Weights of a small transformer language model.
Architecture: RMSNorm before each block, no biases in attention or MLP.
Each number is 500 + 25 x the weight over its row's rms, rounded and kept within 0 to 999. Layers, rows and columns count from 0. Numbers have three digits each. The size before them is the row's rms in percent of the matrix's.

# layer 12 attention key, 64x96, rms 0.109, rows 40-63, columns 0-95
090:517511529479526489511502531487495498505464510470464503514489541507510539567532516502500484520537535497514474483529512542490513471487490492440507490503482493506501501525486487473465487531499498471514539495487462504491532475485518493503522464470535446454492535502562463507448492501526476517
113:549488484502547497548483525493497503497471472541504488488495528483512469540534492490520533478494466488533477489555486468477511502538443533509485493510516528503536508485499517510457533479534545521521494536505526521463454534484491516495457480531486515533495493482479514521513523478504474521
099:530476519485515480481449494491486487503529501503465495464475536526520479517492493516481526512483519475535500531494486455538473514508497501553510525503466449510481510530462514462495516504498513494476512505500496498478513523517472550534433554458524488497502469549503529485516545488518515472
099:525545535487490489486471542500536522461464515475475504470470496534511534492482489538483520473507438498477467517488496480481565516494485480496493498469511492560507508509508486491538538519510509535511511479507536491499526516499540522506530485539526453472488499479479457496481530481503523472
089:488511524462533500559533481526500508528450502468507492498525507510509500480450470496504493500515481515513469466483442521507525494536520493459491543474501530545517491486478476468497459519521459471490518473498495458554506492465483503512479460475494516475518520490492502471507520542471488536
105:516473530500465473527449495513513479500538497515519483515521501495516494529506438514467476527506477454491490499487507522498488511509509557484471513433490514482547490473528471468504496503509536483509480542492493497535502493559505475487549515520504464490536471549464495514518468484514495505
109:508519513507503511469517515530467508501494479502521508525532486509532520511506515457533500437487538498497477495465499507491537521511522560478567494525540496492478469491472500510521493537538494475527517511475534529481535483520471473468494487471500512477469533535501547484522470493491490445
109:509508487511497490455460489521532439491520477488489490504500496486519463523479496475480443494493516492518475519514490568466517501512477486503525531516557505503502500493533483454495463508502494538486487542501443496419504499527494490516470537506534516517514488492496497474492527535501467486
088:495492541475497530497500499483483495506529466494485533508535494492478517513533519480495494517506500518481525491523493471437475495498522542479545509476527507531495474491478504524490490466519505507559456496450544485477486469528513468458496470509474496496507490455455569498550500488489470497
093:512510497508511489515518510499501527523514490467529487500517525506490517501544501514464457507511461478459499507505460555539511486523540503492484439499486513496510495510516467477507473509518510535495496477487521509492447546553511547448511567480483531466512513504482536492476489525468468510
103:497506489515490490521471550515522531509455491458510513501523516464512471481497484470460466530480473471510480496483495510529496486474486516487536487553500493503487543475543512456489465500514534555472488542485501464524503470523496501489500506528533516487522449494520436491482470511499534523
099:519494534462515491489474492517489504512484501440505483473506525505517493480476505462539465498540500530547481467516494517467523531510527488456536557471528521481480518478457524545469534499517481520467482502509466480521451469541531490521499494513489533524508539474498509511530474508497493503
091:549566508477524466521507495481512492504482535470467522496501466510483538505517516522494525513489491503510502538509536541483518500482508477506504479510423492502514536541499469512505496561470490511482531531516488462526535508481517498515538485481496515502513468534500501502464519502436504464
112:484496488438499478513481498464474488524485510499537515514455500464523446528476515488516513503531485503492482527508443488451498548491496565527480493539472502519484505514533514486490488536495502476507460514505546502496535502474499491474544495520478479522502532502473474478497491481469476445
099:471450510513527513486474517533494457468491425506491477509514514518518448541508516537499546485507496533477497503510536509495457500480546518514498531491536491493474480498497468476510516519518504491512502466516481480468487530505499469533478483493430509497485477496451507455522503462493526496
104:443459479569491482505472478497510507517516505502567520490475488491549492476495527523533500505479509481499523484482511513533524488510453469471483465491466516519494495499547513516536521536514491463487492495512497465454502503533498527535516497532497501487520471541515473477473469524475527471
098:479517501508450490522490513509541496543510555502519518501534502516488479546505502501447469511497506481519506522493533490501502461530515480492525460515491454533516499505503498528491478505484470492497566502486511478549511490477523479524480487467531438471492444472533513506464480485482525473
089:469519526489478531492506485519500490522498534502489527482499441499509466477471497495456490513476482499487523498439509461541517513496523502484585494493532479479493521500535452489503518533512471517490534517529555524502508497495485524520472517480500513489525458525507520503512508504471552454
111:486510514478500507503485487548485496530490486475475541513501509495528498510547513489506481465521477503498511472537436492523503515513532524527521510541533499509492505516499492468506540513475539454514510541516487525491520544528497467503472468561529497503491521456489526547559523513499465523
104:464486493564532496486524482450512444495551560531507478516491514480528516484482506489495501517507463486503486467512521526477490520509487509484507517487448474523479499499461503506541514527461547519498493462481479512498483533468511488451491475477459487494509526468512513484478505503490517554
092:465515448526534546501519512479515513539511507515465517501496543484479531521468473499515495488541531484505569497535506513495495526495481458546518455487527505513493479526492511510538495486501522498503489552521541480520466512522490474486461484512542496544512494499501463512500534476507468467
099:457469529508534543516481541492486482486540480480454484498492500479477493499516522498522501513500507504529476460511459534482484548597504490530490495459495510450495505480490525501462529496528490461496465473529520515506491498534543527498543519507526510516511514465515517488493499505508510481
099:519490494476477503515494474560531516480539516516476515576518472525514534538496484504459501500490478511477519503471504536516498483512479460525524470546456492474469492505448510537497486519524501495497487502480475448461512506492506500465460504497483474516500519512497443481529530502494540486
093:506488444477527525495528502480520497503531506515541492465507481469500495479513517482522529511522466465520493450531518468456539511495489505482459493494551546481534458501525508523484492463457469450452511518489482466484465466464528497480521472519518521509488517489473499476499494507504522526
# layer 12 attention query, 64x96, rms 0.105, rows 41-63, columns 0-95
096:463491463491504516498460493508493506516499466501508485487440534474489459485520530526527445497514521482470505488520513511505505466523520520535485516497484486493540518495545507515490465460481539474487454463507471484534477530470530476474504522529489522508518550475455458481498518503456487511
103:508509480501527494486485475496524478483494539533497553503471489516455486440526482483477487525507507529524497496496518506491500455504472498471498525497503490567526537506472522487527519454483468483478457546474528519483486490502518509534532518515471487523489509453511463529512483564512472496
101:532519539488548512496479471515512532521463460495512530475511500513469543552482525517502509479527535500493531475530491520486438496527547501492537485515475496463530533485483498522490501553443486485495486528521497513473498483522499473473483491494509528457546530518485493506483495489463475501
101:497485486519522488536452509495533505485514503470513508468509468496513502471471517476480458450526501519512518509499498427490485518514499526469519568478530501500491454541530503495506433537515477517496523516500502532510542479528484497480498492506521443508460501527496531516500491521525502467
110:459480498495490498479495504510521511464471493499487470532485498513438501469498502499522553485461504496504508462486469514515500446499473472499458506521525493500518460495510494488483505543476489512489452506503501522469501505509528487520573518470546517499547504536493507463549496456513535463
103:512513493521495490525506508535530538520509487447479515482474498468537529481530518463502474507500491489505517481437507533543501498487560461523431451507489501452465475491502513468490469504508441499498512478511506452497498498526489480482508514499503502496514483506510503517501494559465522528
106:542492488486511498510525471552511457472498518492546500510530456499479534493491477489495535460493500483480492502487483490517562499479445502493453488470510522525535520509478464507520493496481466472494484472524556455531467522494518518491493496512469467469495517522477487505501484535560480497
100:494492493496486471480493500475488483504504498514444508460468523477503489481544508543505471459487509500489480500504487474539542502473485415488516483528491512533524505487481483496483505510508540447514538465542501524465501524523542527508514475514511516507536460536542506494530543477488493511
105:500517548489448466481515487466486507522495499486478489497496496499533446475504491456522536525495517492480482532489510514496486549517495532493482525535513496517507516516476555500540528477508502475498543510511499515498523502476506434520553492519555500498502544490506477508490498530451536454
111:448504502495509536478562474511514500470514530502531483524505464505501492539487490503491478484533519476491468482471503548493477503528470504482508517479480475462513476472478486514512466467503463500451498515541496512487485488480482472487499524496516499523483473465474508474493534485439537424
109:533524473494525482500506494488478471470499437546477464503524511495459529489542524543484497503484454478487512466489500485502535478495503480443517478479514527500536489519494475471503466553508518503541482481498456493546512506512502550451486466475508505499471506529505497516509463461497504509
089:501493491537515564519478488490522509512494485513487546536522446545498469516474520521463484559502490542489498502489500487454463520504487514478481542475498495528471470493499487549490493505491464490485535497467524477539470478484501483509535506508470486507468506484528490495463532448468479503
105:543491541484481501495470506489490512495515510495508518473523500541498519478528549470467463485470509509513456465519533521525460471508467485507497523532531493491559493530478524478492508461466464491512515516501482547493500522479473534518462495478512511458533531494488538517517522516495446537
088:528512496462521519501464488481506550519508525523484502538530511490471527497478451476499515492469503483506523516507520469561468485471484459476499479487487483524495502509497487459516511558452514495498467513538520513550462521540535498487460510492516485524473524521544499545491493528516511474
109:537488506470480494516501476502532525474501520495490517529550469489491505538490457451455481511507524529488474496481541531484507496480472495535535524471512486463469488498478476545491482467501509547522492484470519477480469459500531498446498481471475508530476514532526481439499525495485492517
087:503492489496509485520496552548521478525458468473527499512465503544503484523501458504520495521464468528472507515497517510476439496492475533470528493512477460473481514506503491528519465475522525483480494456482468484524525484510553469510505513461455492479520521493493493460455534515486533491
111:495516471490531497497522533523482488474483483465498497506466556487519488466537512495499464468529501484511515464511518513539531493553491477478460497502471546486538489517510538496510542542501528469515471481483489490464489534517512513482505540523548524501540464511511531529495485498451513532
109:465506509530480507519471514526501483532460476495511496503518485505485512463475442456508501501519511512454469481470523503446452495546499509496538480498570495507514484455470482496507516495506476499493546472491511467464528506485500507450500507499447481495488492468520539506520513541481477502
101:545503503500471536496523505504533500507513478486505482502521470505477488477507512547495562494482508485506469482535511466523435508506491536514498515486475514518450511496504467451514467485493493500479501566520499475554492492513496522549536487535491508489487486515542540503483510460503458535
096:427517529482500534529512518498539473523501466467442499543466482490485481504491474516486482471489507512505473506545508512490554514510505504487496472489531489544544528487488475510528496453483523509513507479515463518489480482500457519527486480522500514496501495505534456505483547540504524545
096:511565498503499483468500477496507491486490513529500484506476490488474481471473494511513435542487460535552493497489499474547482473507491488473494513517513506515480500493507467530520482524486486515476499519487443451523485478447459489458500473502448516496500474545482509472510510524532505548
097:557459524525489487489527551476492523489515474489518496546512525488464550500504503485469489459474551488508495496473478444514536498511507544501529507502484480473498540471496496512542525472457534531521516524514517498513490520461489499505525506515538536480468483489496497520521491546483465508
092:544514473493470486535513503509492457551438484496496509505529505505481509518490508515500522503507488512510523514496506476512508493484461488554490499492456448511492452516531479495491492502548522539530486506527514556510515481503482460514541471476439501513471527493499557467462495492510487497
# layer 12 attention value, 64x96, rms 0.0914, rows 32-63, columns 0-95
092:503503514521518491482465494536502488515532473482549506492524482514467510462494479505513502516483476445492510492489503490526487506506486459518432492486557510504501466488505481523495471506515492547471529540527454470523515535529493546485552502514448538493534489522507504501507553487479503522
114:510513522518526502523477481500501483521511491526511493488536481520531508480531524500472445517491495479510486454476521524537476505472529511491525488504544498520551520491506452497516460518519513545494565479462508482487508506544513514543482477530457508527475464508481487452496547486505508465
091:523506534531561441466519501465490507543489492508470535499525483538506499480532518479521498502515492494543493493487498519536533468490553482499485522465514493520477517490452497523531485505512489472473525487482503468453509484503496498446490540495521541509516515497515504475459501475491455545
097:486511504467454521545521490426512508456494501506478525500531510504458525457497501530503531518506486461464500529496495453489524480488513493487540498516464481495503513476499489487484533475496541549483483507515514467485500493545517482467542492478543520483543516483475474482516470536510477476
102:510498470503514447517505509524528514515474500456477524511513504477490496466493504526557494545517490511457563514508469516478529543501505482536479485521544488481502489520547524495508489526511518532474505534487503487466504511523510471482490525521485502532434534527534512527496469490511552493
092:554553519474477487480537523488483483518485526484471496510497521507515559483500500538468536504478489494517492490528513475533500528521506529514530436484493553475506491478493481485511475553454491546501467531516484457474494508521479505526506484519500475483452484469511527512515522501478473513
103:526475517515511523475500466496503499501520487530475455475476500539523502467522500479454444520493477473496500446512553511469498509481537470508476449518537520480514454528522493452506492480478485523501534532499479512498494491525484498501453513493488465459487502490481542498546531477486491528
101:501502524474487531455471535522469507458508478510490495482509508486486524490513493487451429481505455498505519494479503485495511518512472546540571504455514493512527475487547498503497472459455545522527533481505505497516504505480533499465517468491481485469468487523487489505489472484486490461
092:517542463518487490462496460548502468493453513495441539508501501475491494501485497502484466507479524461538493484497492523475469528422471551523460474545504509510482502544494505549481486503499487543516463508482493517508481500535516470474505528534515486508506489492501506531496484517494486512
122:546475457478491508471536562488476505489532485499469488487442524504484478480498497486496469485456501523487471504496494525488457519453508500503466488527471519480472497483465502514485506518503492452540517468532539511528489516449506483525457505479538451491462492491524518516520514512522508521
092:544503526497475474438508509507491531463514483535507488539517507446517489490440470483509524509464530476545520548469466492532503532521479522544504509481550452496482512464448539486499519474479520510496503533496483504497516507509492518486487514500524505491481509521526495450512491496481506501
103:568497491496502462486489519540494518513459520491514511488520541518476485519497520499536554532504513574482533526514472486505533483505498499507491529534493491515515526526451522476541535499510503472481506505530502540461495530482519463509494512531478523447477482497519506510502475515477462469
106:520501471553492482489482518486481459489478478503502438523448490469507517497473509507468483469502520515460525474506473495490555476520476494481547498468518514450527467534462481482525539534499462489511514534542496484504503503456497501538503520495513471463486467527524502510528509514501487523
084:417531518545530480442510527488508478519527503485465519511501492509497487533543522539525508464485506514454522479485514507524493485525489467496497530462543512504501510491497497494466497505481487518462507499544516509530530517467503554498506529487493511496490511461543511502522437492489479502
104:489464429512503500500504527499495528452495476475491471427492519499464525510529501514495496499539498515507537503505541514522484516509517477457523516541485525452491524501497525534486509493544479492518428525501503500501546513520491524516536495476497518498463497551503522493515463492513497476
105:472455467541479523527529468514534522482506496541552554513509490471506478517513509497533548527496494498521496508569492507504517521575514486488451500497463489479506513495468484514478496475491515498484489492486496497480484511489527516511525484514488514497532499481463476486495451476454523544
094:542534496510497496473515493417485518464532503473516453522475502484503465480477525493502510466494526502466476520513523508506478519505539479489510467470494539495482483523508562497506538498493419497499506503519521536510487503501483503485488484481469496505453489508489512483548514541471521473
119:473499484493467492501504491512505511455505499475467506477503531463515530483487506475499510497501506511467562506493499519521489507475468465529543498465465497465458495493491527508471501513518537464524431469538521523529531506516492465421487474494505485479478519541551480496493506491512509523
092:479543508494515521508473471480466488495533536456474479533523515527470576471477483505534520516498482472506513496489494535527527527469505495520504527449476503514495520497533534499487463514512487494530454542491538489517490492470502463500543519542540497487466500482495506504486515508552524490
115:512513536509547467535522450516456533481500497508489519477488458500492494494500476511485439482456519476485458461476510490523499459494513510495524531552524513527523504520532495494490487493548510549513559516448471479489486465488484494487504511523453489505527491518490494511515524496494480529
103:481476464474503495480495471505501507564491513474520498514492488494481482512514554534487524547503482528473550514496484514474535522528495493488473489511507495501551458479465481534526490505502536561457519534490471515480515501506503530506514492494446526506490495443470490523473444514506502513
097:527495470538471474520504468492488496531491471522482491537506477543498493542524505488506455508501469444480501511517525498465488456458478511535464497561499517533485552519513524530527517484548535519508521484474529489528495507517478486505470467473465491499477499516476522504515498468542516494
115:472464481496480497531496540493479483489492454504462464476527509512524494513536514496481442492511490513522452509478492509511488514495512527506449502531488482512481477484513536527522478490451514505509535533501516483529527497556499511502470477512438460516532472526488489492468552464506467527
099:500448446496534498478518531504506480511481482516538508526481483494458531451536479483519491479528504531544499490524489535592538510537495518482507533501511516459481520506508510486506533545470506483481488514526490486538505481496501521530486469477481507494517474511514483490533496504532528532
099:490525542503462481512493502464499482471460517530513504482574547498505509504520486480458508500473497500525452530516518470492467493480436492501470514549478479503488502489516493488502495490501527539526500489471521513522525480486497500473540513519498502493483525426482450470480526504484479532
093:537528552480479506545525491520527511514486504467487509506516506491480483520511493499494476540492455468517541476489521489498531457495459521452463508492496485506517548492518490511509469432526562524510528498460521455524497512513513527480515494500488537531518525475476476531468503508473500505
096:516469507534522502464499521530464483475500474504468486512523482514491513512504507501512505488476490534462522487547508531532525477512495520450488520525489507549487474481485522463529483534497456492474487489503429490456521517507488512530508510502470506483521477511523513520525589496465463497
086:533538445508515487462548504492489488498498508504536516536474480498479525512526523515510438515534449548516489520494446489528465475507491460538462490534493481527493500507499536466554518513513500478521494505509493539538517498513543536458486494493502509501502542517507498490481473486496499492
100:504506507523491486497522491477533540478507548527491532503519482451483502559469518516516506505481495473462514527519524502481470509446494502497443528495505478500494478441466491493500496473479517521488448494524503482454502534494518471533515490509543526494506508510475437517519481533496542474
086:488482486505479522461476504519499483541520497472505494494511503523500460523555535552530528476519562467504503482524509517512490500495481496528513477522471500490476463520444552495479485445465478499507502507480527496455510504486520457516483487508556479514503487479458518500500535460498480479
098:443510483506490500513503486464481504540481547539526524510457503536495499545482501454483501489505460517509507536478511510488551502509508502518538483483512461518487535530522472507545498506488510509525458449495515469490494488458441496553492520498534527487503515469465502519517528514513498480
092:550541492480476515476549511516475470555477510488482507553505530534528500487455471500473478476498462506475516430485511566464507490499511498491541490488511509508538500518474520483488458501516483461511509489490497504526494483497510471511498500525552475471490529515510456492481485516493517490
# layer 12 attention output (transposed), 64x96, rms 0.17, rows 32-63, columns 0-95
084:484481476517540505526502509543515460536563499486516470487518507494495512502490520470513496476494543463513514496511519486498457476478519505494455500486491503535527454503490481461486490460454517519429507506456485498549522493511503491475523495541463531494491512441502521491496526486476524474
097:505510528490491490514514478552466481539561531533512502502510517505483506494510510493512446508516491496502476461469498541525492484513498495499504501497503483530513538526475495487557478504509476523450549522474478500517462455516438544505507522481522472527472474521478492521512544479502485539
080:535501503524532474500510509463527500517477515516496545493514509519524513522500517505533496521511533457528478511460514530504501475504510450530505492539456507538448493464500464487474476540532490485473500519508499508509487519473473510483466502574487538498462456504500475537509479510468494546
082:487460498487493517491529502477496539475511521484457522467482508490467487550506502481498510472490438487503486548510516498493514502526504511490522517494459481497430518479471518508519503487485522571488539525532499491502526508546524487443552499483522520507536484512491505481476484526477520463
090:491482469507512463527518488512480521498493500496500535484500495490528529503508541466482523501517514541495507506525502509456496521508435524514504476490543500498515509504499527507467487563490491478501490581487498530488483524526444508439495508500523540539486568507506524490512508465479482506
090:480501509511473531491515461510475448473521484472512512481496453507529521461509513515481502525506486489542434489483507532479516496498504529484515439510500510456516493508519565462548502511464497508485513462544532460547505492512440500490526500530507490498519480522483521512496509505477509502
089:536539527508508474496529519475502492561493502470517512487499480492497505479480552467503458546481524490509478488522542466507534514481494478531472450504504499531533503537559500496525486518478493507492541486501480506532507530496515515504563547477503463454475516520504539533491500495507516499
093:539500496487456523472486491492510547488514492546504470485503470473486530528514475457463446481502502457454566464512487526505506472539506521510474490463526528467509524506538483515530471491493522537504509480523514488500456505501516551478519527468459497497506498494497528521481513481521478503
088:553503475493483485511468470470539495505508490524517533513513483494475530469545489489455493495506512467533526492489502490512468522454501555509471481537522514498483508473496488518465493528539506510467493507493514526517496500572502493524517488495528477488503464490445541464525516506525451535
100:524531512472518493498482513525485516530457481487508498538487508496452529506543479482495475524480496556485483508482457463498483481463506543512496492525497519456520485498476490470486512541485547507505488469510503514524530494458510457524512490498507452466522526526540514536536452513502462521
086:495514487505483503447470525543517516441565479457553502494489480463464475525484486533493511515482525438505506509504522526494507483477468518503478473530534448535487517455493492512548476526481507537532500513516495523500499506507508497486489490538467508504520477516518524484516485521509531507
092:541518483492481484510475499509482523489511519491514501489477513466533547507490527505487523503475469555486548544503496539463539470495501509476449534517523492518520523503502528441487563490540500479502513514465499464477487519516487446532481519523516512500521473502488487532487461485496463479
089:469485542491483515475510534528479526535496484507524492533507489487540487493524545528524527491505478495522530493533491511540527503495518526506476450492514515498506462522466516478506484481508458488528512493520477504517512530466453497569499492470471503512527484439463493561514519540504484506
083:493478512540513523452543493460510515516518500509521457518492486515509489465492503532516504463494538501484533459495556521525477495522536501511499508523507504467538472510477479500512526525496498470485462515478477536547522536433490513446506481544525490475534480500488472492504485484463498476
099:495497462539532493526515480529534507476474496503449467450528526506461522526489520506544495504474472503502556479502484518452481482514483514476539460504467484482499483496486529453534502500480446432518475499500489524492518499481492492493511481477498515485505496493443479486530482530488475485
085:517510485516489497497520515489521480471469473512551492440517500535523477522474497477510555486475485536463475515541518483507518508517531512484497495526491534461506456487489457508520480487464459519485512506456489485456488474481538502521500512523525474496452500485449509444465504515483506487
086:485537570531514524490447502530492525495512457471528473510477526471487481493511514488501523543462476494547479533538510481520471518502488498470460508478504452469510500525542559518520461474500495439506483481494494516501548515486535492474486492488517509495510478503515493527493502516488513519
103:521517492485502494515492519494511503462448476503486483516511545475466554539501492538527518465513496525502567504502518492478469515478485526523502492486504496486483466493521548468497477514481477544541451530539520487501508530504467503496503439516516503478463569514497499503499469491505526489
078:507513497488524559494462460478485504445524508523519505530484508485496561521493475477506486535502476471539475527538454536532455529520482502551481488489455517497506468492484535499468488486469516457512531507524524477530524491500497505461491489493499528501510488536467504490503499478531521469
093:489474482483489474513470484509524517520491500499485496498468472517536524482476528515519461471432486474514498471508480487542489492500499458484474530526498511525457532510471483509457462509486509518491538522444448488486489470534498513489475516483464482517503515512512464528484536521511443547
085:475500493508491464488469465519459508494494495517501483480492489518490524437501539480431515492504528494492530504472519511491528535545514521440507477529471520479547505473484507485513513476482514494438490502508454502466507504491481492509549515527490537489493472459475505487456472512478479469
084:560500464506537501490498465523520496487459523464509476537480506465489443460512493468539464514517493527517532509509479494529495479472498491516545527537501506502484531540499495493489512504537509511507527540470485516497476499518462510463487551479493494503484548436518519495516511488512461510
104:478509521487495519506501498512484514488474474473474501506501538541459463524550518473507428458510526517507462496485470494479499502482491499489506481543507494527528480472506516522501465532545541546506509470469514487502483483539495503539506518547483524492483531481475498519520550452500476535
089:498486487492567511491550488499501497506501466511493465480502528495489545503499496513554501489487473507518454496511463532564525480513453504501519507507500493459494499473486531461531484482476545474473501476486470515476497514487478510524446487517536466482503469475473539458505519528468520489
082:503544507518495508477474517494545522462481522520518491502549497492477507475525464518458491456509525487489438541548507507445504500469509510504499535499481484535486494486507530509519484487494542534497516518513521513501561488503499479490527521508499464497514494469497477513477547452493451540
086:530536501499483518535531477526549523491499495490506491481525464488476495490481458533470501523532502506493486477516517533471502473516509484505524499489507542520472545496433478510457511462537520540481494493439503482498479516481464534459530543502468517524463536494524475483502513520507486495
086:525469501525500521454531529529486442497510504512484501490488486495517525504505496533538480487488480505517505502495524541511487509485500500485515517552507562560542505527502514482493488453511465463477493477480447470521515478538485481531482509485486504499538512547508532543496533513446497491
076:523463515508522536500494503476506504482498506476539461469490456463502499475471531523478506489527474542503533516476459469496464499523510437499544524496514465500492470446542488502506497529523586488493496518501471512500505496496499507495499515486512514484495548486481536524511456486492482534
081:489488508510476524509559528506538491480515521511546538520509460477503487476518498499505504515491529494500566548513497514491503504514464529519512530542549519493493493466485453480508472503463480550494461518499517490459522476484518494539532496450522512498506498540521542524479475496476525477
081:530512505509420502456515500503484486506507497494473523522522491504515450502547508489488484495524527492510498511450501512498487472499492467563486491532487510478505477507502515517477519477461496438534504503455496485487498507492552468501478526510497450485464514476474533514518475471545529464
088:513516495506519509472513481496503467528501559502518523487478483491483476461515495467520499500543505472516496545532474475494524509509516444520496499501518533518507536509481499477532518492499527485549506453578523525467468466498493523493501483483534493553511481464496447508503494526516542492
084:526520529466494485506559518493464522522520488455507544538452501496518557487463462514449485526547519518472549463497495519487510494500505498496506513528502485501466479545529467517470470488481522481509525520509508506517538500507474538504498496482495471502515465510463462489525481523515530493
# layer 12 MLP gate, 256x96, rms 0.208, rows 0-11, columns 0-95
101:501518510495489493475534522496481465518555497496530524542470467472493509511509489504473539519510510491525478480467465488555474492487475455501497523494499481496539533506482524525491525501494537498544462465517512502549425530522505494519512481496524452528525483507492479533511477459467493494
095:521466474513471526493490503477483496475491482506467536488492520505543527476510523474509517532492552482514489511463458488492498495465546539505537510536481498496428513491479504458504475475540486505479499502501466530478506493530504525496506555515523508476510487528500513530470441499505500562
086:499493502475525523522509512516499504485516484524529516510502541539479490486528520529506504417496503474517475488499535459496511455536522520483529512539484530518430486537500517501491492489506491501494514503569470506480479534498502472481522534476479469479499500484451526504491468552482513477
092:490475520529494558497450508498514499510445500473516525432540481461479487494474513517521493463474471482538471490527443531525486479460524485465473504479518486482495523513524524528491461513514498517496505505488484487512530486515501527534504455493483495503470511443524454503514495525491503496
115:531499513525498493502478471520473489491553461493506489471486552476499529463478515469540499565528513504505476489523500495481543493530487493456495511522485506520518523460491457527490491496482513507527481487493510498557468497444508508492458528482516475504531543486520505544485491498467488450
094:516483485465505474490536484498483528546483514501502485456478529538519515466494512496491512516530484489490532528542560525546497526476516524470475523508463491485548523492475509523492497512495514470519502508490551525496532549505517485513506542486479539500547474517476546484513475461492458488
081:476492495503497526503503508481495512452545462508552523542486460530528495509490496507545518453468508531515458483490482535446513474482495468554455499523477485529503510499510544510512534509526481478490486490528484502485492507475509546489495489537473460509506540503491522506468514508445490479
105:504499491522494483519519506538533493508514513531483493536558477514498497495475517567515511534517488474538483494550486460479500497485454561529554506511464492489478470474487481486491497500475471479494464508500461497536499532489484494499489513502501483535532481482465461470513512518456478455
108:472487495518487502516512526473533487558510490490498481484477456506526454480490563521523499483518523492510488487503514495507589501485498527499508507497478497481487470449473498507505500487481534550492483493542479513523487474516505499469499538496523471478559450478489512499452490524494462485
093:495520479495474468468471495482508525518488506459473516448527488535447476493483511489505542462540495473542472454533504526480481474495504508460520500481475495506471528497490495458545460540533488522509541491514497561518512499493533522485546509519522515494477507503512510493549516495514485496
104:515472517518469515519512491465515464463529510522519480524526511504548485529476488479540488474508524481444427510499559489517509509540517496535509506488495480501532513478481480521511514470521485535497518461480484498428484523485521524512516526487453517498524472495490522460529522511503506500
073:514461520467530543500481487505505520528495524522496475512457507486493531466478498515513483475546482465506499520516503500511448516489503458507499476458493471481466562501478547467526454490461522462490522480523505529514505483485475487520514512473490474462538522539469488520507542504459505486
# layer 12 MLP up, 256x96, rms 0.2, rows 0-10, columns 0-95
099:494467483507539499516449514525487566485438506492502480493514505539540495521487473503555488505517516509468519533523512498499540514499501529534504492517503487454492494510507520521515482472500459466492510499491497516490539474462448553478463507499463479462505507509464549475499516529493510515
103:499506557481536472508537542484467532521512497498510521482517536501495473509515466525529473491488487530454517527518493499519523452466493423515483502471512550562522483502492505503527496490483534468521461498490547495472523515529487492507499510481478517517465513506524517449505518496509508503
103:539498529545444500495458500479489491523501514473488489511514489513538503484487555495488499522460516504433517541518520505462505465492507486545481466468537519468511520514533481513503503531543503523476513481534505544508510465463520470504498472476506498486501537520494502500561491491479528518
100:565494484504532491526516495488504480487477497494532484531559493462519472460495524500524432491480522473494511484524484492486516530508510442481504507535524497509481512507515456503510502517522509524442455467477483507482507533463483504489512488479510449499437478494483475470486512508494481470
119:514536502461519450484521506505521492480463475538515512520557503501512508446480484491504515522529473509525495500506466498495506491518506485529457538501529518489483459533503546464534517524497512518516539541474520539498488475500526510466521472483485511524462514551504499487516491559495453499
096:504502499469491475471473505542494457567491515504465493492529477480480525543476470486505464538504487515493511554518531499494492516441490520487481471487498489486494497479496493508471511485490465510505479465497518511533496503517471530530560487479461557497507461547469525489515473470469498510
089:489514453467484463451486491480483484512498509516511500469448515498507512453466460479497493513509476500495527490516506524508554542480509495494549510493522504501506475495471496503519480519481499489547514503494526533518496529487487466517494532499475586508453428509501492506479538487508528502
106:460528466460517452476491468512510540478509468475489517529511554496552474499498441466473516505494520521496520494474454522450497538561488471483509491511510507502501510495443475501474526541509516526495515487492506479494505471521491470488489475516492492496464504524500499501533497471539517469
105:454502516493535505500526463508466512527512503532476506474479463488516574503559488508531470514533469478500520496481509465485492533538489486523513482502470462460473514492476510496492533512523481490466488582516486485480545507497485470479519492480530517493462491524519500519523487526503516518
109:494493511462470497507493542484502505524447543504475540531502499480522475520490525534488516493512496459510525464501471485518465491488528463478463480536516509495535541478481454489541514497496483552479455505485492482502517560502566489475488499512530483498494486531493531520537493486520525517
103:463520454490521531525483485521494485563537498464486512467499450502488493527522494525444482506491493502502492500523461533515494540498545489482525511517514464462484470483496491508505515534499484449479516513498504488469465527493502496500444509561543480505535504503512462528474496475489473500
# layer 12 MLP down (transposed), 256x96, rms 0.199, rows 0-10, columns 0-95
104:507498472497524471507502464485488547514444527542502467512527493478470532482525522468526503483487507494453511515522500468445491443553529501510502493471482457471497467488512503503484507494478450517492505475534524531490483508473536526462528507457503515482474513529534509520522491495527497528
099:486513530490515514538515512551480467515481475480471468509491511499466493492538489499526446493488490530513493484533530491503488505486489455475526492471498524491539487523527474491512575481485498462548505532470479501497519517565460510537503479542528484528488520535494482512505517521469500528
107:483530525549481518497474494483535515509473557455482515500518486451497475501490559475497523571516518508535542515496521489497495477499524491521492456499503502534526488485486488485505484516475483533493500508508507505509488509465489527483536530511487463483554461489538545548462489505496515503
081:462465477480526508505483527535516508488501525476510533458510496521538470493482499491525520505514517492518481454535516516485535458533494514507478533482497502498505510450515427490483498492484508508491513535463475493521490486461515539485508500495517462489455495434515517463505538538518545525
110:488527473445475538487509504501478527486494515504494509499494465493481496486497487518495499493477503500454574499496486446502490498460481506509511474488464435472518482469482504500524526521536469456479489480512539517481529485483540532527512520532432466482474493535524511512496500483504537486
100:479515514513522464496465489468513501527491506495479514502538487486471528520481485514478567530455497455498476564520520488454459503517485539531494498500491472438482485502470489484531493512450489517469509519459494469502529496484504480466517528465499477462488470501504457483499481513478504481
104:503475503454507493525519511495454509493498501528501453475496501464522511498492508519504486429492476519470490487545502462501551556500510492508472508488541536482512495491553514489478501508502527476522502482540528475531463550512491544500463468526490523529525525536512483532480532502499497525
095:485455549551474513439500491456520487479500486516469466509509484503543534506489501530518511513492493525491516518513553516524479504522508490474489474493453517514521488486469484453534521483497467483472505509522525495483487522496497520483534505505446525468519510499465455518473497508550543470
106:457526521517543446458517497494490512497518475477512531499463482509509523487531494495536530468472479490484544522483484501499475531539491499508534490496545501478541492518492522497536522494521535557521550484510515528467519531485493533507440534492480505483474509516537522541511499514497518524
082:496503499462492482467511509514487515470524512508500541456515501512435485493481431481490505500512521530482483520469554500486505515520550530536543472496497509505510481517505493488508484506516490507528475464488452510515512430514532545514482522499481481497482509470493528471545533540501527502
112:504503490522479516523503522525477537521505512521495504495496493480488519481535515484473519487489510526471465480520491529534496470464466507455486548494541533479479540464505542461467514494491514476494488501465499446486482476531474461475481543536484494538516545497512463491536485496466477548